{
  "n_layer": 11,
  "d_model": 384,
  "n_head": 6,
  "n_kv_head": 6,
  "head_dim": 64,
  "d_mlp": 1920,
  "vocab_size": 6311,
  "activation": "squared_relu",
  "norm": "rmsnorm",
  "norm_place": "pre",
  "norm_eps": 1e-06,
  "positions": "rope",
  "rope_base": 20000.0,
  "rope_fraction": 0.75,
  "qk_norm": true,
  "attn_scale": 0.185,
  "bias": "none",
  "tie_embeddings": false,
  "parallel_block": false,
  "extras": ["local attention windows", "shifted keys", "gated attention", "exclusive self-attention", "value embeddings", "value residuals", "hashed n-gram embeddings", "an embedding shortcut", "learned residual scales", "capped logits"],
  "init": "normal",
  "init_std_qkv": 0.0375,
  "init_std_o": 0.0,
  "init_std_up": 0.0375,
  "init_std_down": 0.0,
  "optimizer": "muon_variant",
  "lr": 0.00261,
  "lr_mult_down": 1.5,
  "lr_head": 0.00582,
  "warmup_steps": 0,
  "schedule": "cos",
  "final_lr_fraction": 0.03,
  "batch_tokens": 131072,
  "seq_len": 4096,
  "doc_mask": true,
  "train_tokens": 480500000,
  "steps": 3666,
  "dataset": "wikipedia_en"
}
Each number is 128 + 24 x the weight over its row's rms, rounded and kept within 0 to 255. Layers, rows and columns count from 0. The size above them is the row's rms in percent of the matrix's.

# layer 5 attention output (transposed), 384x384, rms 0.0506, rows 378-383, columns 64-127
size [ 96  95 103  98  96  97]
[[126 166 113 134 112 109 156 117 134 136 128 109 146 146  95  82 127 124  89 150 175 131 121 122 130 129 132 150 135  86 133 129 181 144 125 138 142 101 153 131 159 139 120 124  99 131 164 167 175 154 132 137 156 106 113 100 123 128 122 133 144 103 152 158]
 [139 132 125 158 133  95 129 109 116 118  79 119 123 113 115  93 116 110  71 147 146 129 133 111 183 130 109 125 121 115 117 125 142  97 144 156 139 113 119 121 199 146 141 112 119 115 124 104 116 173 155 134 120 151  64 143 110 124 153  91 149 161 114 115]
 [117 151 108 116 133 114  86 121 163 120 114  91 141  66 137 129 126 120 137 137 116 140 144  84 150 192 112  89 110 116 141 144  83 146 129 124 150 128  85 142 159 149 159 148 167 128 132 160  96 139 134 107 179 117 102 107 107 124 119 139 128 159 127  79]
 [132 179 144 108 125 147 110 128 125 123 152 160 109 120 160 114  85 130 144 137 147 120 126 130 106 117 139 139 131 126 160  83 143 128 113  96 155  86 140 115 118 136 139  97 144 134 160 122 126 129 133 106 104  98 166 126 139  95 156 141 121 123 143 118]
 [125 129 125 147 143 128  73 148 141 112 117 123 176 100 107 110 140 121 120 135 149  94 109 152 111 157 136 167 127 118 176 132 185 121  92 115 179  76 122 136 136 143 153 229 146  70 122 174 116 151 124 166 135 124 131 140 126  97 118  76 168 134  85 106]
 [142 176 106 149 142 100 126 101 108 134 101 119 147  90 150 130 126 123 103 123 158 122 134 117 120  94 105 185 136  88 170 137 125 128 128 126 150 156 152 121  60 109  81 139 135 100 129 123  80 126 122 103 128 116 141 174 115 154 139 112 131 155  62 111]]
# layer 5 attention value, 384x384, rms 0.0568, rows 379-383, columns 64-127
size [ 99  96 100 102 102]
[[139 157 113 173  86 130 142 105 127 166 134 122  67 152 125  95 136 151 110 128 147  86 121 146 157  97  92  95 167  86 103 127 174 103 138 133 125 126  82 153 123 124 155 157 133 145 124  86 130 120 120 140 129 146 114 106 147 158 148 137 123 100 162 123]
 [114 141 155 108 123 159 139 115 147 151 131 132 129 113 131 145 113 132 133 134 102 155 101 108 125 155 123 148 111  74 110 136  99 104 135 164 101 104 154 182  90 156  99 124 132 108 125 141 113 169 151  66 149 124 146 135 127 124 138  79 120 143 108 124]
 [135 143 109 100 113 147 128 123 154 116 150  86 115 125 136  84 144 126 128 138 159 157 136 112 135 132 105 147 133 143 137  80 153 108 118 116 103 130 109 125  85 163 112 141 144 138 118  73 102 160 164 150  94 142 138 107 108 121 173 142 118 128  98 161]
 [143 130 130  99 161 146 128 130 113 105 131 120 157 101 118 150 139 111 127 115 126 128 126 162 108 119 126 145 121 121 157 118 134 152 155 112 144 100 103 134 153 150 149 167 156 178  73 150 114 114 152 124 132 132 106 101  84  96 151 108 143 113 110 129]
 [124 129 119 127 116 107 137  74 138 104 132 155 237 152 143 124 128 111  67 159 131 133 141 119 136  62 146 110 120 123 153 179 121 111 134 112 137 138 146 135 137 124 169 137 136 103 136 154 130 123 160 110 151 128 125 146  68 114 121 114 156 110 121 173]]
# layer 5 MLP up, 1920x384, rms 0.0635, rows 0-46, columns 64-127
size [ 97 102  95  98 101 108  98  99 105 103 105  98 107 103  93  88  99  89 100  98  96 109 107  99 102  94 105  89 103  95 100  93 114 102  94  88 108  98  98 101 110 102 102 100 100 107 103]
[[ 94 121 125 156 130 143 149 103 120  65 137 118 139 110 144 150 114 126 162 151 128 145 102 125 117 141 203 128 109 136 157 127 155 125 135 128 136 141 124 135 104 135 171 155 113 136 136 165  82 114  99 165 101 133 158 123 102 171  99 120 140 149 103 136]
 [101 136 114 157 121  88 128 150 122  97 103 147 122 108 106  90 114 115 101 135 113 133  83 115 107 179 143 176 147 153 125 145 165 144 110 146 139 164 141 135 146 123 131 146 111 135 139 159 112 130 171 141  94 117 132 140 110 163 108 184 128 131 134  97]
 [140 117 160  93 153 124 120 160 122 164 162 128 139 127 119 120 111 141 125 105  88 124 178 132  96 149 148  83  88 119 133 133 126 100 113  93 107 109 142 114 176 153 110 117 153 135  96 123 107 119 141 118 106 153  97 123 145 123 146 163  87 127 143 157]
 [148 146 118 165 146 110 155 122  89 129  80 154 177 114 103 147 171 152 134 128  70 149 119 167 119 145 135 149 131  79 135 152 109 102 140 110 133 137 137 142 137 109 144 103 147 142 118  82 121 111 143 142  89 130  99  91 119 130 148 162 144 130 124 145]
 [132 147 120 117 152 181 162 149 120 159 100  87 127 137  95 143  79  85  99 118 163 125 110 122 128 141 112  95 144 134 111 148 152 132 124 140  84 153  93 137 149 133 143 111 155 141 168 137 175 149 142 118 143 146 156  96 117 116 117 109 133 120 155 163]
 [129 147  92 123 128 152 136 121  87 118 112 134 114 170 144 105 129 125 184 156 171 122 115  98 125  97 142 141  96 159  98  98 150 152 179 121 127 152 167 143 156 143 146  98 140 163  91 134 126 118 168 104 177 124 163  95  71 153  91  86 112 138  92 116]
 [159 155 126 142 128  82 132 118 104 139 163 142 103 105 125 145 131 131 103 117 159 114 156 109 112 144 142 142 112  92 147 170 148 120 124 167 155 107 121 119 167 137  99 125 111 155 139 144 117  91  94 122 189 136 165 166 146 142 132 113 114 121 127  74]
 [126 155  96 116 144 137  99  92 119  91 120 111 131  92 174 122 147 121 132 152 148 120  85 134 129 134 147 119 154 132 120 104 115 130  82 104 108 135 150 145 108 150 130 153 119 102 138 123  93 133 133  99 125 123 115 124 145 115 168  96  99  89 136 118]
 [128 104 131  92 133 170 145 131 112 116 132 155 126  97 111 175 112 122 128 167 170  89 103  88 129  91 120 120  91 173 148 119 126 114 171 165  98  83 148 150 160 141 157 109 121 138  92 129  79 115 145 142 144 171 127 149 110 125 125 147 120 143 126 133]
 [165 121 117 158 130 121 140 126 121 116 104 106 143 164 155 125 138 134 127  82 133 130 159 142 147 144 158 103 136 108  83 140 158  86 124 123 157 125 102 128  83 178 155 102 119 126 128 132 138 141 110 140 121 128 164 113 152 155 131  96 130 129 111 168]
 [117 112 136 114  96 128 118 129 137 113 157 113 115 123 144 128 133 153 107 155 172 115 124 163 117  98 158 117 168 131 101 141  76 165 112 112 155 168 146 105 146 120  83 157 107 128 153 103  95 130  92 159  97 162  92 116  75 133 127 149 112 140 110  97]
 [137 117 149 136 160  97  90 134  99 152 103 135 149 142 139 160 114 141 128 138 113 132 121 136 140 142 166 109 178 154 149 138 114 142 143 146 184 104 147 121 108 143 125  67 158 171 107 141 126 157 123 133  92  56 145 160 124 120 108  99 132 133 148 100]
 [134 124 139 107 123 169 130 154  97 117 138 131 163 158 165 140 151 167 105 136 111 137 171 125 109 178 107 183 108 104 120 108  90 143 128 129  81 160 167 151 118 121 124 146  99 129  99 120  99 148 131 122 138 105 139 133 120 157 126 151 127 116 158  97]
 [149 129 147  96 145 110 135 170 136 107 108 163  99 153  75 101  98 135 170 118 114 155 128 157 112 100 163 125 120 147 115 139 144 124 119 133 107 119 114 108 120 157 140 124 175 101 104 104 104 123 127 152 124 152 101 147 170  95 103 118 122 192 108 194]
 [141 154 116 105 129 132  95 131 158 125  82 138 117 142 152 140 106 113 117 143 138 124 151 141 113 125 118 124 161 111  89 111 115 123 147 115 149 135 155  93 138 108 155 103 131 165  98 117 108 110 136 118 119 126 149 159 128 107 114 144 124 107  93 137]
 [ 96 142 102 119 115 118 172  99 156 118 129 118 135  93 159 137 140 150 105  92 122 144 139 145  88  90 131 159 146 136 122 134 114 125 147 121  89  91 153 145 134 139  85 143 146  99 135 142 133 115 144 102 136 138 129 118 128 162 129 115 107 109  94 130]
 [123 151 112 137 162 105 125 121 145 162 110 118 145 148 154 154 141 168 100 130 135 135 140 125 139 130 138 116 143 111 127 126 155 112 172 162 129 167 148 131 115 180  76 115 142 132 139 130 113 181 122 145 114 163 134 146 169 168 135 144 140 119  70 107]
 [153 116 161 123 116 128 142 100 132 182 154 182 176 119 147 161 140 158 169 103 149 108 112 134 176 127 116 140 129 154  92 156 138 161  89  88 163 166 126 115 106 159  86 129 121 105 159 146 152 144 139 101 155 124 156 140 147 153 143 131 129 140 140  79]
 [138 146 119 139 127 118 130 167 107 112  98 124  89 112 135  92 150 192 129 126 117 130 154 130 126 141 118 149 103 152 169 111 110 159 107 135 150 146 154 107 133 141  93  83 103 128 114 112 139 130 120 118 172 128 141 160  87 167 134 114 130 185 113 122]
 [100 141 137 124 123 138  85  98 174 113  99 144 133  94 102 119 132 100 110 130 144 130 141 125 122 125 159 118 152  96 171 128 101 152 195 122 169 155 134 161  97 104 109 156  83 150 130 117 139 152 145 135 120 122 136  66 104 137 147 138 131 127 157 127]
 [114 143 138 131 133 118 148 146  98 105 151 145 135  87 125 141 105 120 133 153 113 145 125 109 107  91 118 136  94 121 103 164  83 124 176 143 166 132  95 164 155 176 142 121 161 120 181 112  78  75 142 150 111  84 101  98 103 137 166 104 138 164 130 152]
 [138 133 122 123 107 100  85 136 134 118  79 165 109 136 110 157  97 102 164 140 136 136 120 139 116  73 104  92 149  97 134 158 131 126 101 116 125 108 124 138 117  96 109 125 139 128 153 113 140 137 103 126 128 154 127 176 136 171 153 124 151 120 150 120]
 [133 150 110 151 120  80  77 102  85  97 147 158 137 161  98 114 120 142  94 151  87 144 138 133 121  89 146 126  80 174 113 182 135 179 141 175 154 129 116 153 126 130 109  91  98 136 142 133 107 114 127 104 157 152 135  93 163 157 115 131 162 150 104 125]
 [ 84 140 123  85 127 144 138  92  74 156 101 110 161 113 117 132 130  69 154 194 144 107 153 118 112 164 135 134 118  98  97 156 127 126 115 174 124 138 109 142 102 115 107 116 152 168 126 143 177  95 102 128 175 132 143 179 141 141 125 112 100 172 150 107]
 [117 124 124 141  67 153 129 104 132 148 122 153 125 112 128 122 112 113 103 143 153 118 166 176 154  85 138 164  98 133 100 108 119  96 101  84 104 100 141 106 149 113  92 141 128 160 119 152 109 135 168 126 132 116 145  94 115 122 102 150 120  81 157 140]
 [121 146 114 132  94 147  75 118 121 141 124 174 146 130 150 125 126 167 136 136 120  92  86 146 175 133  65 122 128 143 154 157 142 142 169  93 151 146 155 126  94 161 122 186 126 124 130  88 120 171 156 100 147 135 140  98 126 167 120 141 159 111 132 107]
 [115 130 144 100 140 124  95 132 161  72  99 108  94 126 199 125 103 151 113 159 113 111 165 116 132 102  94 121 116 148 149 129 110 121 112  71 120 117 183 131 128 134 123 146 120 165 147 122 118 149 160  80 156 141 139 125 149 146 101 140 140 117 124 127]
 [ 92 141 103 113 102 130 160 153 136 153 133 141 175 113 156 136 150 113 113 147 169 149  85 138 153 164 112 132 106 144  87 101  87 146 104 146 168 141  97 123 131 137 143 130 125 154 140 135  88 111 116 125 126 169 119  81 133 122 166 115  86  96 116 145]
 [ 84 122  99 140 102 115 127 171  80 113 131 133 148 145 157 113 133 132 168 127 142 151 126 120 133 104 112 161 130 150 149 118 145  91  91 118  83 123 120 112 142 122 139 157  74 126 137 129 128  69  60  98 158 116  97 135 145 120 118  98 129 165 152 108]
 [131 111 139 141  99  95 150 131 153  91 132 165 104 155  98  93 144 156 139 128 159 155 175 156 125 150 154 119 100 157 133 146 146 106  79 106 158 115 127 114 112 145 105 157  93 145 157 112 161 159  95 117 162 127 137 132 118 149 138 167 166  90 137  95]
 [147 121 124 137 144  82 185 104 136 118 127 129 109 133 142 119  69 139 146 102  86  74 145 130 130 102 129 140 123 153 121 144  91 171 123 183  74 113  95 151 109  85  98 131 110 151 103 173 122 127 119 139 142 118 119 102 137 155  86  98  93 117 142 144]
 [174  88 116 151 117 114 133 122 125 111 146 119 125 117 167  98 146 132 183 158 175 107 119 141 162 153 161 139 142  60  84 142 152 154 134  93 141 127 139 127 121  82 104 129 128 137 129 129 170 144 117 133 163 102 132 152 175 152 113 166 127 113 113 106]
 [116 157 139 116 120 158 148 126 154 163 109 153 120 134 126 103 104 116 115 149 123 107  84 124 126 122 129 148 101 107 144 134 146 106 147 135 104 151 191 107  96 127 114 147 125 140 153 137 140 203 117 141 175 158 135 121 186 142 123 131 123  98  72 132]
 [174 136 132 126 184 127 127 156 119 104 103 112 180 114 100 128 113 123 112 155 130 131 130 129 144 145 119 105 119 149  88 118 112 118 111 148 100  75 104 120 148 154 196 122 139 149 126 142 160 141 120 125 105 100 120 162 135 137 137 122 107 100 115 200]
 [141 133  97 111  94 106 167 156 123 119 100 141 104 120 144 139 170 169 122 112 104 133 154 117  96 118 112 147 140 111 125 155 101 172 172 124 152 107 135 136 148 172 137 114 137 105 122 150 102 133 126 150 112 128 103 134  93 125 155 166 134 144 137 113]
 [160 141 141 156 128 102 148 119 130 112 128 102 118  98  98 150  95 133 144  99  85 147  96 119 139 116  90  86 141 122 122 115 118 123 131 115 105 168 127 168 101 128 113 126 149 117 210 184 123 115 110 120  95 125 110 141 135 133 108 158 161  84  92 123]
 [111 173 101 132 110 145 113 122 146 137 116 128 108 100  97 153  99 146 102 132 143 180 122 156 115 130 107 141 125 171 117 127 145 143  97 132 123 120 126 128 178 141 144 107 107 107 129 129 106 119 103 176 110 135  81 127 147 143 112 124 136 154 179 125]
 [120 148 128 129 170 132 124 160 110  99 114 121  97 173 108 130 175 119 100 112 155 145 106 144 135 122 164 120 113 110 116 161 140  94 125 153 145  80 141 124 106 140 144 156 138 103 141  83 130 157 108 126 116 120 113 111 140 170  98 114 153 126 127 112]
 [160 149 127  90 139 121 126 120 115 139 150 113 101 100 129 168  86 134 124 151 107 174 130 171 105 107 124 136  95 138 125 146 169 151 117 111 133  86  85 171 143 145 138 160 114 131 113 165 141 148 134 126 133 137  60 117 148 154 147 116 134 120 132 128]
 [108 119 130 115 135 131 111 112 140 144 117 162 139 104  97 160 159 112 127 101 128 135 136  85 166  97 132 124 163  89 154  93 126 114 132  88 111 135  89 105 124 103  80 164 121 117 178 104 156 143 121 114 149  99 127 128 107 124 127 123 125 156 119 107]
 [126  88 155 136 121 105 174 158 129 116 121 108 141 138 134  99 152 181 133 183 154 112 128 116 133 163 112 140 134 144 110 134 139 144  74 110 123 120 118 126 154 135 156 124 141 195 111 136 129 150 127 116 104 158 142 131 158 118 102 108 134  90 178 105]
 [121 137 151  88 129 110 117 113 151 131  91 125 141 157 144 123 119 122 128 148 105  95 139 151 132 126 126 141  86 139 137 101 143 135  67 149 111 131 119 119 122 116 111 119  86 107 156 117 111 108 122 144 161 124  93 106 140 102 108 112 121 193 121 104]
 [ 67 120 193 173 141 134 170 135 114  98 162 104 111 143 130 131  90 128 118 144 153  84 165  64 102 132 124 157 128 106 160 126 192  99 114 109 133  80 150 150 122 129 147 115 138 115 160 116  72  97 154  78 112 121 144 145  99 123 117 134 117 152 129  66]
 [127 109 140 156 139 107  95 131 106 108 114  87 142 109  95 163 144 146 149 149 131 110 137  79 109 109 169  77 128 177 136 122 153 133 119 124  75 122 145 158 142 117 116 141 152  95 100 131 155 151 149 130 185 146 104 106 170 133 108 117 105 121 130 111]
 [110 120 149  96  90  90 108  98 130 119 110 116 103 122 122 108 158 171  88 156 159 116 126 117 153 106 162 150 151 165  95 105 157 152 163 144  88 113 162  69 106 121 133 104 135 141 118 161 141 113 110 150 156  89 110 117  75 144 139 160 161 123 144 125]
 [ 93 123 113 151 127 115 156 133  83 112 121  98 125 148 147 110 126 169 137 163 170 108 143  98 144 112 125 162 110  94 122 137 135 127 140 150 104 147  99 126 148 143 115 159 137 139 116  71 180 174 108 133  78 166 143  87  98 136 102 114 133 140 131 106]
 [149 119 163 142 128 142 110 111 131 164 147 161 106 178 162 138 140 106 142 130 145 155 166 140 115  64 102 153 134 100 124 115 148  71 107 134  99 151  92 112 150 111 133 108  95 154 131 141 156  90 104  91  87 162 114 111 108 135 120 127 110 128 137 116]]
# layer 5 MLP down (transposed), 1920x384, rms 0.0861, rows 0-46, columns 64-127
size [103 103  95  97 103 110  97  96  99 100 101 102 100 103  97 109 100  91  94  98  87 103 106 105  97 101 102  83 100  93  94  94 105 106  89  85 101 101  98 103 106 102 105 102 100 105 101]
[[104 131 155 135 165 119 158 155 117 140 151 126 159 135 145 140 101 147 126 108 133 149 140 108 145 126 110 177 157 116 112 153 133 147 125 125 131 134 130 121 167 112  87 134 209  87 125 139 127 115 106 152 135 109 123 117 194 171 138 118 131 157  89 146]
 [128 148 156 114 132 125 184 150 112 140 101 136 146 129  89 125 113 130 151 134 130  83 139 124 117 145 134 148 120 175 153 177 119 111  86 107 147 101 117 103 126 109 123 105 154 154 115 149 144 162 125 125 153 169  90 104 119 121 162 106  95  54 119 157]
 [144 127 109 146 114 175 131 133 120 187  80 130 140  95 123 129  92 133 140 117 167 113 104 109 140 151  83 124 142  99 162 113 170 157 118 148 148 124 121 151 138 127 132 132 138 157 112 113 125 126 125  83 140 137 162 117 116  83 145 100 135 176 148 179]
 [ 98 127 103 150 143  84 127 123 124 125  96 121 131 126 136 145 138 129 127 128  80 190 110 121  96  98 125 119 120 154  98 174 173 115 126 174 125 110 121 120  96 161  94  69  99  81 167 147 131 146 155 135 148 146  95 147 119  81 125 151 108 115 140 128]
 [ 84 112 110 101 179 103 105 150 144 187 119 106 148 117  69 160 168 151 102 112 126 100 145  93 181 157 130 124 129 145 131 110 125 143 156 152 106 129 140 115 143 123  97 170 114 132 120 142 140 105 165 131 136 189 120 180 127 142 136 154 145 130 167 172]
 [140 145 132 175 141  81 150 165 100 124 121 136 105 108 153 116 125 134 161 136 135 118  71 127 123 119 118 189 131 135 149 157 161 119 146  90 122 151 151  99 177 172 139 156 151 137  78 124 154  83 109 165 118 159  93 131 122 115 142 156 104 139 186 152]
 [135 130 144  91 106 143 124 149 135 168 141  84 148 119 107 118 126 124 115 153 131 168 140 151 148 158 124 114 164 134 119  99 173 113 152 127 118 113 113 146 157  96 142 131 135 139 133 124 121 107 160 124 132  90 126 151 109 126  94 128 102 140 108 114]
 [132  99 114 146 149 157 103 108 149 145 148 135 112 139 113 154 143 167 119 142 138 143 114 132 125 129 111  66 102 183 171 160 109 120 130 126 121 120 139 129  89 127 154 163 153 140 117 135 111 164 147 151 112  89 129 175 101 131 133 148 157 129  82  91]
 [119 109 127 131 166 128 118 155 109  86 128 133 106 143 121 147 166 152 137 198 102 137 147 132 145 126 145 109 111 154 141  98 110  57 130 146 128 140  97 194 158 123 153 101 143 148 129 121 117  96 124 117 112 131 129 112 118 140 122 116 111 169 116 130]
 [162  96  87 153 117  92 159 105 151 130 124 190 139 123 164 139 113 120 129 151 131 138 130 155 112 151 124  93 111 101 103 145 157 109  99 155 105 132 104 122 134 144 108 120  90 162 105 144 127 141 126 156 119  92 153 138 109 113 134 173 165 105 100 181]
 [165 136 155 160 129 115 101  98 169 147 140 153 131 141 142 132  98 108  92 117 127 126 179 120 110 133  87 126 134 140 159 102 133 116  91 141 121 118 134 126 102 147 108 111 119 109 114 141 121 147 177 113 150  92 130 105 124 119 156 168  95 147 161 113]
 [135 103  90 118 135 153 115 138  87  66 151 140 108 122  96 132 164 145  71 153 135 111 149 152 140 126 117 151  90 125 145 125 137 113 102 135 118 133 135 144 132 176 121 113 130 170  92 110 110 115 143 125 128 120 141  88 102 147 126 109 110 187 159  81]
 [155 146  98  89 117 156 129 136 117 128 102 133 139 130 102 113 126 156 133 131 124 155 133  98 148 145 104 143 171 154 113 132  98 128 128 112 129 151 114 123 115 122 123 100 144  86 106 109  66 172 161 126  91 129 144 137 151 147 150 154 128  71 109 163]
 [ 79 152 137 109 150 121 109 173 142 121 112 129 126 135 152 121 148 149 113 107 126 126 102  95  89 143  96 142 172 120 156 143 114  92 144  98  94 176 165  88 129  57 128 116 108 153 121 152 151 148 163 109 158 129 132 124 128 143 115 116 141 137  74 164]
 [142 143 134 131 156 140 127  80 132 157 134 126 137 119 119  85 108 108 128 160 101 118 142 165 102 111 117 121 140 117 104 118 122 108 172  99 110 140 126 115 158 108 130 154 151 133 114 113 117 137 155 101 119 105 102 112 134 153 109 128 132 149 136 162]
 [149  91 162 126 130 158 113 162 111 116 141 153 149 152 106 129 118 152 108 122 163 129 102 140 151 152 133 128 135 134 150 143 122 132  94 129 134 114 135 116  84  97 157 103 135  96  77 160  98 122 124 137 133 144 152 138 123  97 129 135 111 143 141 138]
 [117 111 117 104 163 104 137 123 142 158 141 160 157 140 140  88 105 100 145 117  82 138 150 123  87 100  74 144 119 133 120 168 158 128 125 162 109 152 102  58 115 128 151 135 173 130 107 161 152 117 109 174  97 119 123 109 171 133 131 146 138 110 128 120]
 [ 98 133 145 141 111 142 157 148 106  92 117 114 108 131 112  61 137 128 116 122 126 108 101 133 115 110 129 102 127 112  89 132 138 110 176 127  94 105 107 138  99 146  94 128  98 112 119 113 140 162 121 110 124 176 146 159 137 105  82 136  98  99 113 145]
 [154 130 139 149  79 153  93 115 138 143 120  98 106 117 132 119 155 122 153  99 131 134 132 125 112 157 137 116 119 160 136  75 166 107 116 140 137 127 132 162 127  86 125 144  94 130 140 152 111 137  79 136 155 111 132 118 159 110 124 102 152 141  98 119]
 [101 135 120 120  88 157 153 136 174 100 157 165 107 128 149 100 161 139 123 116 166 134 156  98 120 152 119 113 100 152 113  89 141 100 118 105 137  90  86  79 111 164  60 111 123  87 102 140 172 143 112 130  80 142 124 180 168 109 135 171 155 100  78 122]
 [152 103 160 155 157 128 152 135 118 109 107  94 122 121 133  97 101 138 136 115 132 152 119 167 148 100 147 128 130 109 148  92 189 119 172 147  82 179 157  96 101 123 173 171 141 153 116 112 117 168 159 194 123 115 131 123 120 114 138 119 169 130 110 121]
 [174 131 135 130  92 152 101 119 125 186 135 127 127 129 124 105 168 114 109 133 102 122 130 156 118 162 187 101 115  97 144 184 132 141  98 104 149  94 161  56 105 158 163 150 145 138 115 156 120 141  99 147 131 139 119 143 114 138 104 124 120 124 141 129]
 [102 159  92 116 138 144 170 150 114  98  95 127 174 124 101 129  99  93 118  89 117 168 131 143 132 123 148 129  83 115 157 123 119 111 139 140 143 127 104 164 102 142 136 145  95 100 101 113  92 166 137 124 115 139 136 127 128 132 125 165  87 104 150 108]
 [157 118  95 107  89 128 119 113  87 105 105 140  84 122 111 155 116 131 103 137 119  85 113 104 133 122 135 108 125 120 135 152 148 153  95 147 131 142 121 151 148 130 157 122 147 140 134  68 109 134 117 152 121 156 103 113  94 120 131  96 112 157 110 116]
 [ 96 145 140 143  95 130 162 108 123 173  87 183 129 172 131 158 103 144 151  89 105 166 152 109 156 168 117 115 133  92 110 129 137 102 104  99 119 115 128  95 142 121 103 104 136 106 103  96 145 179 137 131 150 165 135 109 114 130 128  55 142 145  86 114]
 [137 117  92  89 105  88 108  76 145 124 188 153 129 109 104 151 134 152 130 150 106 149 132 112  71 142 153 123 112 115 127 120 140 108 161 136 133 157 139  47 163 115 115 145 120 148 140 103  92 147 114 110 141 121 128  92 153 120 139 120 165 134 119 123]
 [117 109 110 122 126  69 127 123 120 112  98 152  84 138  87 153 125 102 128 111 106 151 115  73 139 119  89 139 115 116 148 146 126 108  89 126  86  89 160 104 134 134 113 126 135 163 118 159 113 144 152 172 138 123 159 125 153 101 105 155 148  85 126 159]
 [149 163  89 106  86 172  85 108 172 154 125 111 108 146 118 161 106  86  71  97 147  80 112 175 156 145  90 121 117 135 111  85 138 134 129 114 113 172  97 117 128 108 135 154 113 143 111 132 122 167  98 138 133 132 125 105  98 144 155 138 135 140 137 138]
 [125 125 144 135 157 141 166 148 112 115 114 111 105 106  94 120 139 174 146 104 131 118 162 105 105 137 136 197 130 150 161 119 178 101 180  83 149  87 144 154 124 107 125 102 137  99 118 118 126 134 111 107 113 112 112 107 118 145 168 139 139  91  81  63]
 [118 141 126 110 117 119 166 140 142 119 109 146 154 138  92 105 135 112 153 135 139 141  99 168 124 138 114 124 161 116 128 151 107 105  75 117 141 156 142 143 124 116 111 168 141  92 102 130 100 155 183 132 121 134 120 125  92 106 127 136 145 135  85 128]
 [140  95  87  99 121 168 185 128 108 122 119 115 135 137 108 117  90 160 168 114  91 123 101 120 136 115 139 125 126  88  97 116 102 152 153 138 168 158 170 115 122 111 129 144 129 149 134 127 139 126 137 116 124 136 127 136 147 112 125 169 126 110 161 135]
 [ 81 112 138 131 141  98  85 152 127 104 138 131 123  77 138 162 150 101 120 141 150 105 116 111  85 134 107 141  84 163 142 114 149 136 122 146 101 139 110 154  74 141 135 152 164  78 159 137 173 123 149 175 148  71 126 142 106 134 160 156 147 146 109 124]
 [118 133  90 141 105 140 111 119 165 149 152 129 143 135 125 137 155 120 115 162 100 158 129 130 180 115 130 154 141 106 111 137 118 121 141 131 153 146 114 110 131 154 113 131 118 139 136 140 110 168 108 110  94 131 112 153  86 124 149 100 122 120 133 149]
 [179 126 154 109 126 144  98 129 154  88 134 128 186  88 162 181  96 114 117  72 113 181  89 176 132 130 104 132 114 130 127 125 142 135 169 134 122 143  99 135  61 112 134 127 126 125  74 112 118 126 112 106 131 102 144 156 116 134 127 157 117 162 130  96]
 [132 156 104 138 116 109 128 171  98 146  96  84 135 145 125  88 143 115 133 111 123 114 123 151  95 136 151 163 131 152 157 101 134 151 101 149 124 145 126 139 123 121  74 128 138 118 132 154 108 159 168 122  90  82 149 158 107 131 119 126 131 134  99  80]
 [ 98 134 145 158 151 105 125 133  94 127 127 118 145 125 146 134 136 162 158 104 178  88  95 153 134 138 117 105 105 181 140 122 134  88 152 142 117 156 157 140 149 155 173 134 136 126 140 168 135 137 127 149 137 142 141 131  91 139 138 156 134 141  85  94]
 [141 156 135 150  82 156 131 160 118 133 143  89 118 131 135 145 121 148 103 148 204 139 151 128 153 151 154 119 105 124 147 164  70 122 108 157 133 122 158  89 131 182 144  98 122 140 128 134 114 121 114 122 140 166 107 127 147 139 112 139 102 157 114 130]
 [144  99 155 128 171 167 128 139 110 139 143 136  98 125 189  95  90 112 115 140 134 108 106 116 133 109 127  89 143 176 148 117 122 114 110 124 104 154 154 123 113 154 117 156  95 106 104 119 120 154 134 138 119  88 125 124 192 106 167 139 119 111 145 142]
 [131 151 132 128  99 167 153 183 130 150 124 122 108 138  89 130 125 142 106 114 129  96 135  92 177 160  99 123 102 143 130 110  96 158 127 136 123 119 153 105 125 158 117 122 128 106 135 135 115 139  98 114 166 132 117 128  76  94 131 182 105 156 147 183]
 [156 141 126 154 100 130 139 120 128  60  94 119  92 125  99 125 100 108  93 144 165  66 111 122 149 162 156 103 159 153 135 115 184 156 110 128 135 101 134 110  94 114 165 111 142 148 105 153 104 136 118 146 137 139  70 160 118 172  83  70 127 137 136 174]
 [109 161 181 131 128 122 139 135 167 138 126 143 140 187 130 112 140  80 125 163 144 130 167 150 111 159 169 132 136 128 101 148 124 103 110 114 117  94 151 130 127 142 113 165 144 125 137 102 107 113 131 128 147 128 145 178 149 129 112 122 120 115  71 129]
 [154 158 157 117 121 126 175 120 132 176 100 110 116 148 156 118 145 151 118  79  89 119 146 165 150 145 101 188 136 129 107 126 118 121 144  93 118 130 114 108 129  85 116 132 126 161  78  73 154 118  78 128 139 103 136 110 115 121 136 129 177 127 153 140]
 [162 118 138 131  98  97 154 130 119 118 141 144 131 161 105 125  61  86 125 105  91 148 139 126 155 102  98 147 136 131 143 104 162 107 112 128 131 129  90 110 123 141 152 107 147 139 125 134 108 108 161 117  87 105 131 133 119 144 127 130 112 140 125 111]
 [123 146 112 106 106 111 183 112 136 147 130 148 101 140 120 124  90 115 126 110 141 106 122 145 112  70 105  90 110 152 140 172 164 115 146 135 140 148 130 144 140 118 112 161 171 125 120 124 121 147 108 159 111 146 113 117  90 138 125 148 130 118 145  95]
 [171 105 125  96  83 182 151 150 126 139 133 125 142 105 176 112 128 129 135  94 134 120 129 146 156 122 132 123 129 153 144 125 144  94 123 126 137 124 111  89 123  89 164 124 114 119 163 129 129 135 123  93 108 150 131 107 117 132 128 155 136 121 112 159]
 [151 126 129 143 104  87  88 104 140 174 156 110 155 131 151 124 141 109  86 173 139 131  85 121 138 122 124 123 120 149 123 133 124 148 132 187 127 165 116 144 170 139 173 143  91 137 164 171 135 134 121 132 171  98 105 105 158 139 100 136 140 139 163 118]
 [116 153 140 110 148 127 121 103 160 130 172 136 155 170 101 166 101 133 128 144 152 112 168  97 168 144 135 149 135 116 146 141 149 111 120 138 115  96  86 141  79 114 127 153  95 141  99 126 166  89 147 154 132 130 136 132 153 117 175 148  94 131  98 127]]